python train.py --n_layer=14 --d_model=64 --n_head=2 --n_kv_head=2 --head_dim=32 --d_mlp=192 --vocab_size=6866 --activation="geglu" --norm="rmsnorm" --norm_place="peri" --norm_eps=1e-05 --positions="rope" --rope_base=10000.0 --rope_fraction=1.0 --qk_norm=false --attn_scale=0.177 --bias="none" --tie_embeddings=true --parallel_block=false --extras=["capped logits"] --init="uniform" --init_std_qkv=0.0525 --init_std_o=0.00992 --init_std_up=0.0525 --init_std_down=0.00573 --optimizer="muon_variant" --lr=0.00814 --lr_mult_qkv=0.4 --lr_mult_down=0.7 --beta1=0.93 --lr_head=0.0118 --warmup_steps=200 --schedule="wsd" --decay_fraction=0.378 --decay_shape="linear" --final_lr_fraction=0.1 --batch_tokens=16384 --seq_len=1024 --doc_mask=true --train_tokens=85370000 --steps=5211 --dataset="wikipedia_en"
Each number is 50 + 12 x the weight over its row's rms, rounded and kept within 0 to 99. Layers, rows and columns count from 0. The size before them is the row's rms in percent of the matrix's.

# q: layer 4 attention query, 64x64, rms 0.0887, rows 0-24, columns 0-63
# k: layer 4 attention key, 64x64, rms 0.0943, rows 0-23, columns 0-63
q0 123:34 46 32 50 40 44 38 47 41 39 32 46 71 64 55 47 37 37 58 46 51 58 50 48 31 16 64 52 56 51 69 63 64 57 59 48 41 60 76 42 69 52 49 46 43 48 33 49 22 26 38 61 40 32 54 48 53 52 51 63 46 63 55 48
k0 083:47 52 63 49 53 49 32 50 52 40 69 68 38 42 58 72 58 59 34 38 46 52 50 34 70 55 26 44 44 53 58 66 49 76 47 53 42 54 36 62 58 54 79 38 59 67 57 60 24 56 30 60 62 72 54 55 46 62 45 50 50 53 42 42
q1 072:44 53 58 43 67 38 59 41 72 44 24 49 64 54 48 45 50 63 49 38 65 66 53 54 48 37 55 46 49 52 63 45 60 55 59 72 45 63 37 50 56 49 53 55 18 54 43 71 57 36 41 36 14 34 61 56 50 43 50 49 43 58 76 59
k1 064:47 40 42 38 52 56 47 48 54 41 50 28 32 34 44 60 48 39 55 42 80 43 35 34 80 61 48 46 60 39 38 35 46 59 54 54 50 51 47 73 49 54 42 31 28 49 63 38 62 65 51 43 84 71 49 53 56 45 37 42 57 48 49 44
q2 078:49 43 55 54 57 40 47 56 42 50 79 61 36 46 55 49 63 55 45 62 59 45 55 52 41 67 31 34 42 47 34 36 56 35 47 42 47 25 58 62 28 58 58 37 56 49 66 62 69 56 43 36 68 77 56 48 63 42 70 61 55 41 26 56
k2 075:57 55 26 51 67 59 45 42 20 52 45 51 62 41 51 45 63 47 41 50 59 24 56 46 44 54 64 56 64 49 48 45 53 30 26 36 60 45 61 52 22 48 47 64 52 51 28 63 48 54 43 37 43 56 33 29 47 26 66 57 47 57 37 59
q3 085:43 43 46 51 31 53 71 48 46 49 40 43 28 60 45 56 54 51 65 46 53 47 20 25 69 58 32 42 36 61 43 42 65 36 44 47 34 56 45 46 53 63 44 44 44 82 66 65 53 53 58 39 40 57 59 69 38 70 59 56 44 65 59 43
k3 082:41 41 39 43 54 41 65 45 51 53 68 35 31 44 29 46 61 46 48 48 63 50 37 42 50 36 22 43 21 81 34 44 54 64 82 54 49 57 54 40 41 39 61 48 53 48 55 46 35 53 55 49 39 36 57 56 69 60 64 43 55 52 65 54
q4 098:50 58 45 54 43 49 47 67 48 61 58 46 41 31 48 57 53 51 45 82 23 62 50 52 47 43 38 47 41 51 40 38 57 62 61 58 47 31 41 58 31 53 41 45 64 50 56 43 61 68 46 62 59 82 45 44 43 50 77 46 15 37 46 51
k4 100:29 42 50 45 59 35 44 64 54 77 43 58 35 48 55 30 51 48 69 69 38 74 45 63 62 59 54 60 51 68 54 50 35 40 53 49 58 53 70 65 69 47 62 67 49 53 42 42 77 60 61 60 57 43 47 47 37 31 62 62 36 37 52 56
q5 095:52 73 32 53 57 49 38 50 47 53 49 62 40 48 39 58 63 43 43 50 59 57 48 52 45 35 45 32 43 64 36 43 39 42 40 33 30 41 36 44 45 43 45 38 61 52 64 75 48 52 49 52 37 83 43 48 44 50 74 64 17 31 45 62
k5 091:33 26 25 58 41 68 64 63 36 36 69 46 35 43 48 28 36 39 43 52 50 36 55 54 55 52 62 43 50 70 60 49 51 56 51 42 35 57 41 60 55 34 42 40 47 40 38 67 54 54 60 48 24 59 43 53 35 32 53 64 55 31 46 69
q6 094:47 63 40 41 58 39 60 42 58 44 68 41 51 69 67 53 63 41 58 19 47 53 60 56 32 52 40 27 50 52 48 49 46 29 45 55 59 34 72 52 43 54 58 52 67 39 56 53 62 69 48 44 61 49 48 56 51 22 38 37 39 68 23 45
k6 114:68 53 31 46 50 64 43 53 48 68 70 38 48 70 42 45 66 44 38 31 44 65 84 64 47 44 57 50 60 50 53 40 55 35 50 41 73 50 62 48 57 60 58 64 52 49 58 64 41 56 30 32 25 55 49 42 57 46 53 43 60 62 26 56
q7 106:46 42 45 53 73 52 44 58 29 40 34 32 58 56 42 32 38 79 47 55 60 51 49 37 73 35 60 52 68 68 58 59 40 38 52 57 46 51 34 60 55 49 39 55 32 46 49 42 44 42 63 57 69 37 51 34 48 45 50 58 52 66 79 32
k7 092:77 62 50 46 67 52 61 54 68 43 32 43 53 45 59 66 33 29 33 49 64 62 58 66 64 59 37 63 66 51 44 30 43 36 24 63 45 34 40 60 57 50 63 47 50 35 56 46 59 53 54 54 57 55 43 48 60 51 23 46 27 58 58 42
q8 092:62 45 49 65 50 43 49 68 57 47 86 53 53 36 59 63 51 42 26 44 51 37 64 53 45 59 56 31 40 62 40 42 52 41 28 48 39 13 48 52 52 32 52 33 46 60 56 55 53 59 53 47 58 45 52 33 51 36 63 62 50 25 42 40
k8 086:58 64 52 49 41 37 37 69 48 42 54 41 55 48 44 55 45 60 29 72 53 51 52 49 33 59 50 61 59 56 29 60 28 48 56 20 42 37 41 61 43 52 49 48 47 45 43 46 39 54 75 43 39 26 21 34 53 53 45 37 41 26 41 40
q9 107:43 48 46 45 53 48 69 55 40 49 52 39 50 43 48 43 42 49 30 38 44 35 49 44 42 60 49 47 40 81 74 42 61 73 49 44 51 77 61 54 43 58 37 18 58 50 44 40 49 66 64 55 55 61 78 40 56 68 54 52 35 60 67 44
k9 114:55 68 31 64 60 56 52 61 48 71 66 53 71 56 32 44 57 36 53 48 42 45 62 49 38 50 44 54 41 77 61 33 45 64 42 51 50 55 91 55 34 28 60 55 53 35 55 68 45 68 52 47 47 47 54 53 64 46 63 51 53 60 58 63
q10 105:75 48 36 64 39 62 53 47 57 65 55 78 48 64 71 68 60 42 34 62 63 49 50 57 54 69 56 36 59 32 39 34 59 44 59 50 61 23 62 61 59 39 49 61 45 45 30 56 52 55 47 57 69 52 39 62 39 55 61 41 52 43 49 70
k10 116:55 55 54 54 28 51 59 50 57 33 46 64 63 53 27 41 61 53 71 55 43 47 44 39 57 41 59 50 56 51 50 41 38 60 64 11 37 48 66 72 76 59 61 38 55 53 31 57 53 53 63 62 42 50 50 69 72 56 63 45 60 52 51 62
q11 094:28 60 57 67 71 41 37 46 37 61 47 54 43 74 40 24 42 46 54 47 36 60 68 49 51 46 51 45 49 36 59 46 33 50 47 64 46 50 18 60 42 63 37 52 33 31 49 58 58 62 54 56 46 48 66 55 38 68 57 35 35 50 34 36
k11 095:58 41 71 69 39 39 51 67 32 63 62 54 38 43 63 54 42 43 46 60 25 59 49 62 59 43 56 55 53 43 37 34 38 37 70 39 63 51 41 67 57 42 46 51 46 34 20 34 41 48 58 69 62 64 55 50 38 52 56 52 57 49 25 30
q12 110:50 73 39 62 50 43 47 71 43 40 55 45 48 56 49 56 33 25 55 47 54 41 40 64 71 36 53 52 45 67 35 71 52 41 37 83 57 52 41 63 48 64 59 50 35 50 55 49 50 33 34 54 50 59 34 50 51 56 55 65 32 46 17 50
k12 108:56 37 47 49 50 62 56 50 53 53 52 53 44 36 56 20 36 55 47 42 33 44 62 61 68 42 30 24 36 39 69 49 37 48 58 46 89 44 57 60 46 42 61 39 52 45 41 52 54 40 34 51 63 41 34 33 53 46 76 63 58 42 52 45
q13 097:49 37 36 41 45 69 41 57 49 57 46 46 52 65 75 76 69 62 61 45 61 57 33 53 33 39 59 63 49 36 73 48 53 57 39 28 59 39 43 54 46 61 43 38 47 68 38 66 46 62 59 66 55 57 45 45 36 29 60 64 39 47 36 66
k13 110:62 51 43 37 44 55 48 52 35 40 62 47 42 53 48 46 78 69 56 47 39 47 45 51 40 13 34 52 47 45 64 53 38 29 55 30 27 54 39 59 64 39 53 43 64 63 59 45 74 63 65 75 57 59 48 50 59 45 45 41 63 65 43 54
q14 114:67 62 70 53 56 65 58 38 65 46 50 54 62 34 44 45 24 62 50 21 53 53 44 68 41 60 57 39 64 45 64 37 43 30 56 42 58 50 36 57 42 63 61 41 58 43 22 49 65 68 40 46 29 43 55 61 52 62 33 46 47 54 54 69
k14 110:66 43 64 52 62 34 35 48 42 38 35 46 63 51 37 13 47 59 39 47 38 61 51 35 61 30 42 54 56 48 52 36 54 44 49 44 48 60 50 46 61 61 36 45 53 39 24 42 31 75 33 50 66 36 66 54 46 30 41 45 46 44 43 65
q15 098:52 29 60 63 42 53 48 42 76 42 33 54 62 39 59 34 38 59 46 55 68 55 59 39 42 56 45 54 39 29 36 42 57 33 34 48 34 59 48 51 59 34 52 69 49 34 45 61 56 36 57 50 32 41 30 34 43 33 42 43 70 72 67 49
k15 103:64 56 54 49 46 39 52 51 72 48 39 38 57 43 54 27 58 38 69 33 72 49 44 50 55 57 72 54 55 51 42 49 59 40 27 76 52 45 28 57 56 51 56 47 33 43 51 70 81 49 48 40 33 48 34 53 46 29 59 40 61 52 35 49
q16 063:23 37 48 70 54 47 41 54 50 48 38 39 58 62 34 65 45 30 50 51 44 41 32 62 67 45 48 54 57 67 39 63 71 64 48 47 26 46 53 32 48 73 52 53 45 45 51 46 40 53 59 78 48 37 28 59 38 41 68 64 49 59 64 57
k16 098:44 37 46 63 44 55 38 61 38 25 32 60 70 52 61 41 43 52 37 43 53 49 48 35 40 39 48 55 65 72 83 57 59 65 55 52 26 66 70 39 61 48 49 38 54 54 45 59 27 48 28 56 44 40 46 65 51 51 52 58 43 44 60 33
q17 083:49 54 44 36 60 56 38 39 58 47 32 60 62 46 50 52 45 38 62 45 64 45 57 58 40 25 64 68 65 48 67 55 58 49 48 65 54 64 62 41 59 54 51 56 52 45 19 42 22 35 47 55 43 21 49 40 29 56 29 66 42 64 42 54
k17 079:39 44 59 50 42 36 45 31 61 38 51 28 37 72 33 52 50 65 44 48 53 56 42 50 63 35 40 50 56 46 69 43 57 77 63 48 42 64 50 30 68 41 57 32 50 47 73 46 38 50 48 58 53 36 37 54 64 77 38 64 61 50 62 37
q18 078:51 57 51 45 60 34 62 67 41 53 53 47 47 62 48 22 40 87 47 44 67 45 37 77 59 63 32 30 50 62 48 45 67 56 57 62 54 45 34 71 40 61 57 42 37 60 49 66 56 45 57 59 56 55 58 43 70 61 56 49 61 59 46 39
k18 073:72 38 31 64 45 51 41 63 38 49 50 59 39 40 80 65 43 51 49 29 59 48 59 62 43 51 35 55 48 57 61 45 27 49 50 66 54 32 52 92 50 47 52 35 59 53 45 65 51 47 66 41 56 74 44 47 35 51 60 49 46 56 49 46
q19 089:57 41 52 51 37 46 42 47 59 44 23 48 78 43 44 45 32 38 65 45 52 62 45 54 61 34 57 56 56 32 57 52 35 48 59 55 53 69 55 42 74 48 43 77 37 53 34 37 42 48 27 56 41 30 52 39 27 32 34 49 47 64 46 51
k19 076:35 49 54 33 29 33 53 57 57 32 60 20 45 53 41 64 51 56 42 38 41 55 42 20 71 42 33 45 46 38 55 58 70 57 68 48 42 74 36 40 56 51 54 41 36 44 60 44 44 51 47 58 47 39 63 48 69 43 38 59 38 31 44 44
q20 085:78 54 40 37 42 57 65 47 46 49 66 51 37 71 49 65 59 58 58 57 54 36 45 21 60 46 32 35 35 29 34 44 47 41 53 44 50 30 43 51 50 64 54 48 54 53 55 67 47 53 56 32 50 75 29 52 62 71 42 46 60 44 52 31
k20 082:44 43 41 44 52 53 57 31 57 45 62 69 46 46 57 15 49 48 45 34 53 40 41 61 30 40 59 46 47 58 75 46 57 32 46 50 73 43 52 59 44 52 57 71 63 44 43 84 48 47 47 39 45 65 64 59 64 59 53 50 64 56 68 67
q21 096:57 24 73 39 43 19 54 51 54 49 60 47 30 65 49 56 55 52 59 35 40 43 35 48 44 52 53 54 53 34 25 42 59 50 56 59 59 23 45 40 43 53 75 43 77 53 58 47 59 59 61 50 62 50 46 66 64 44 45 53 68 49 39 35
k21 086:40 51 61 53 27 40 42 37 72 62 37 38 60 47 46 35 30 66 52 51 51 66 49 73 55 62 68 73 60 68 40 59 74 34 52 52 62 50 45 60 20 65 41 69 34 55 49 49 46 44 44 52 54 41 46 53 57 46 62 56 54 58 64 55
q22 087:45 38 69 47 48 36 60 53 46 26 68 63 55 60 59 60 37 54 51 28 71 46 61 55 50 25 60 42 59 55 40 50 66 47 47 44 61 62 52 67 69 38 70 40 45 47 48 47 46 46 51 40 57 30 62 59 51 73 27 41 71 68 61 52
k22 087:54 43 41 46 53 45 40 59 69 69 40 59 69 70 54 57 47 48 45 43 54 68 34 66 34 41 23 66 51 32 31 48 53 66 54 63 47 37 61 37 59 56 61 62 56 48 68 57 45 32 48 60 59 54 42 47 39 79 62 26 45 47 59 53
q23 128:66 35 53 49 36 40 30 54 33 49 45 41 45 40 27 50 56 51 50 52 36 54 48 42 71 37 72 46 59 26 67 51 44 33 68 45 41 54 51 58 54 58 52 43 40 49 35 26 53 54 44 71 57 69 62 44 51 34 74 43 48 37 37 69
k23 117:46 31 40 59 63 68 52 52 42 52 49 59 48 54 45 58 52 66 66 49 59 16 46 59 40 45 53 39 48 44 67 47 32 58 44 42 62 41 71 60 60 38 34 45 46 46 53 44 40 57 50 60 64 38 39 63 30 17 74 45 51 59 29 46
q24 095:61 30 39 34 56 50 53 52 25 65 35 52 51 36 63 50 35 55 54 36 48 50 41 46 46 50 50 41 66 53 39 59 66 56 57 51 45 51 28 38 31 77 36 49 55 41 54 58 51 57 35 65 46 37 46 53 17 39 49 74 50 49 49 22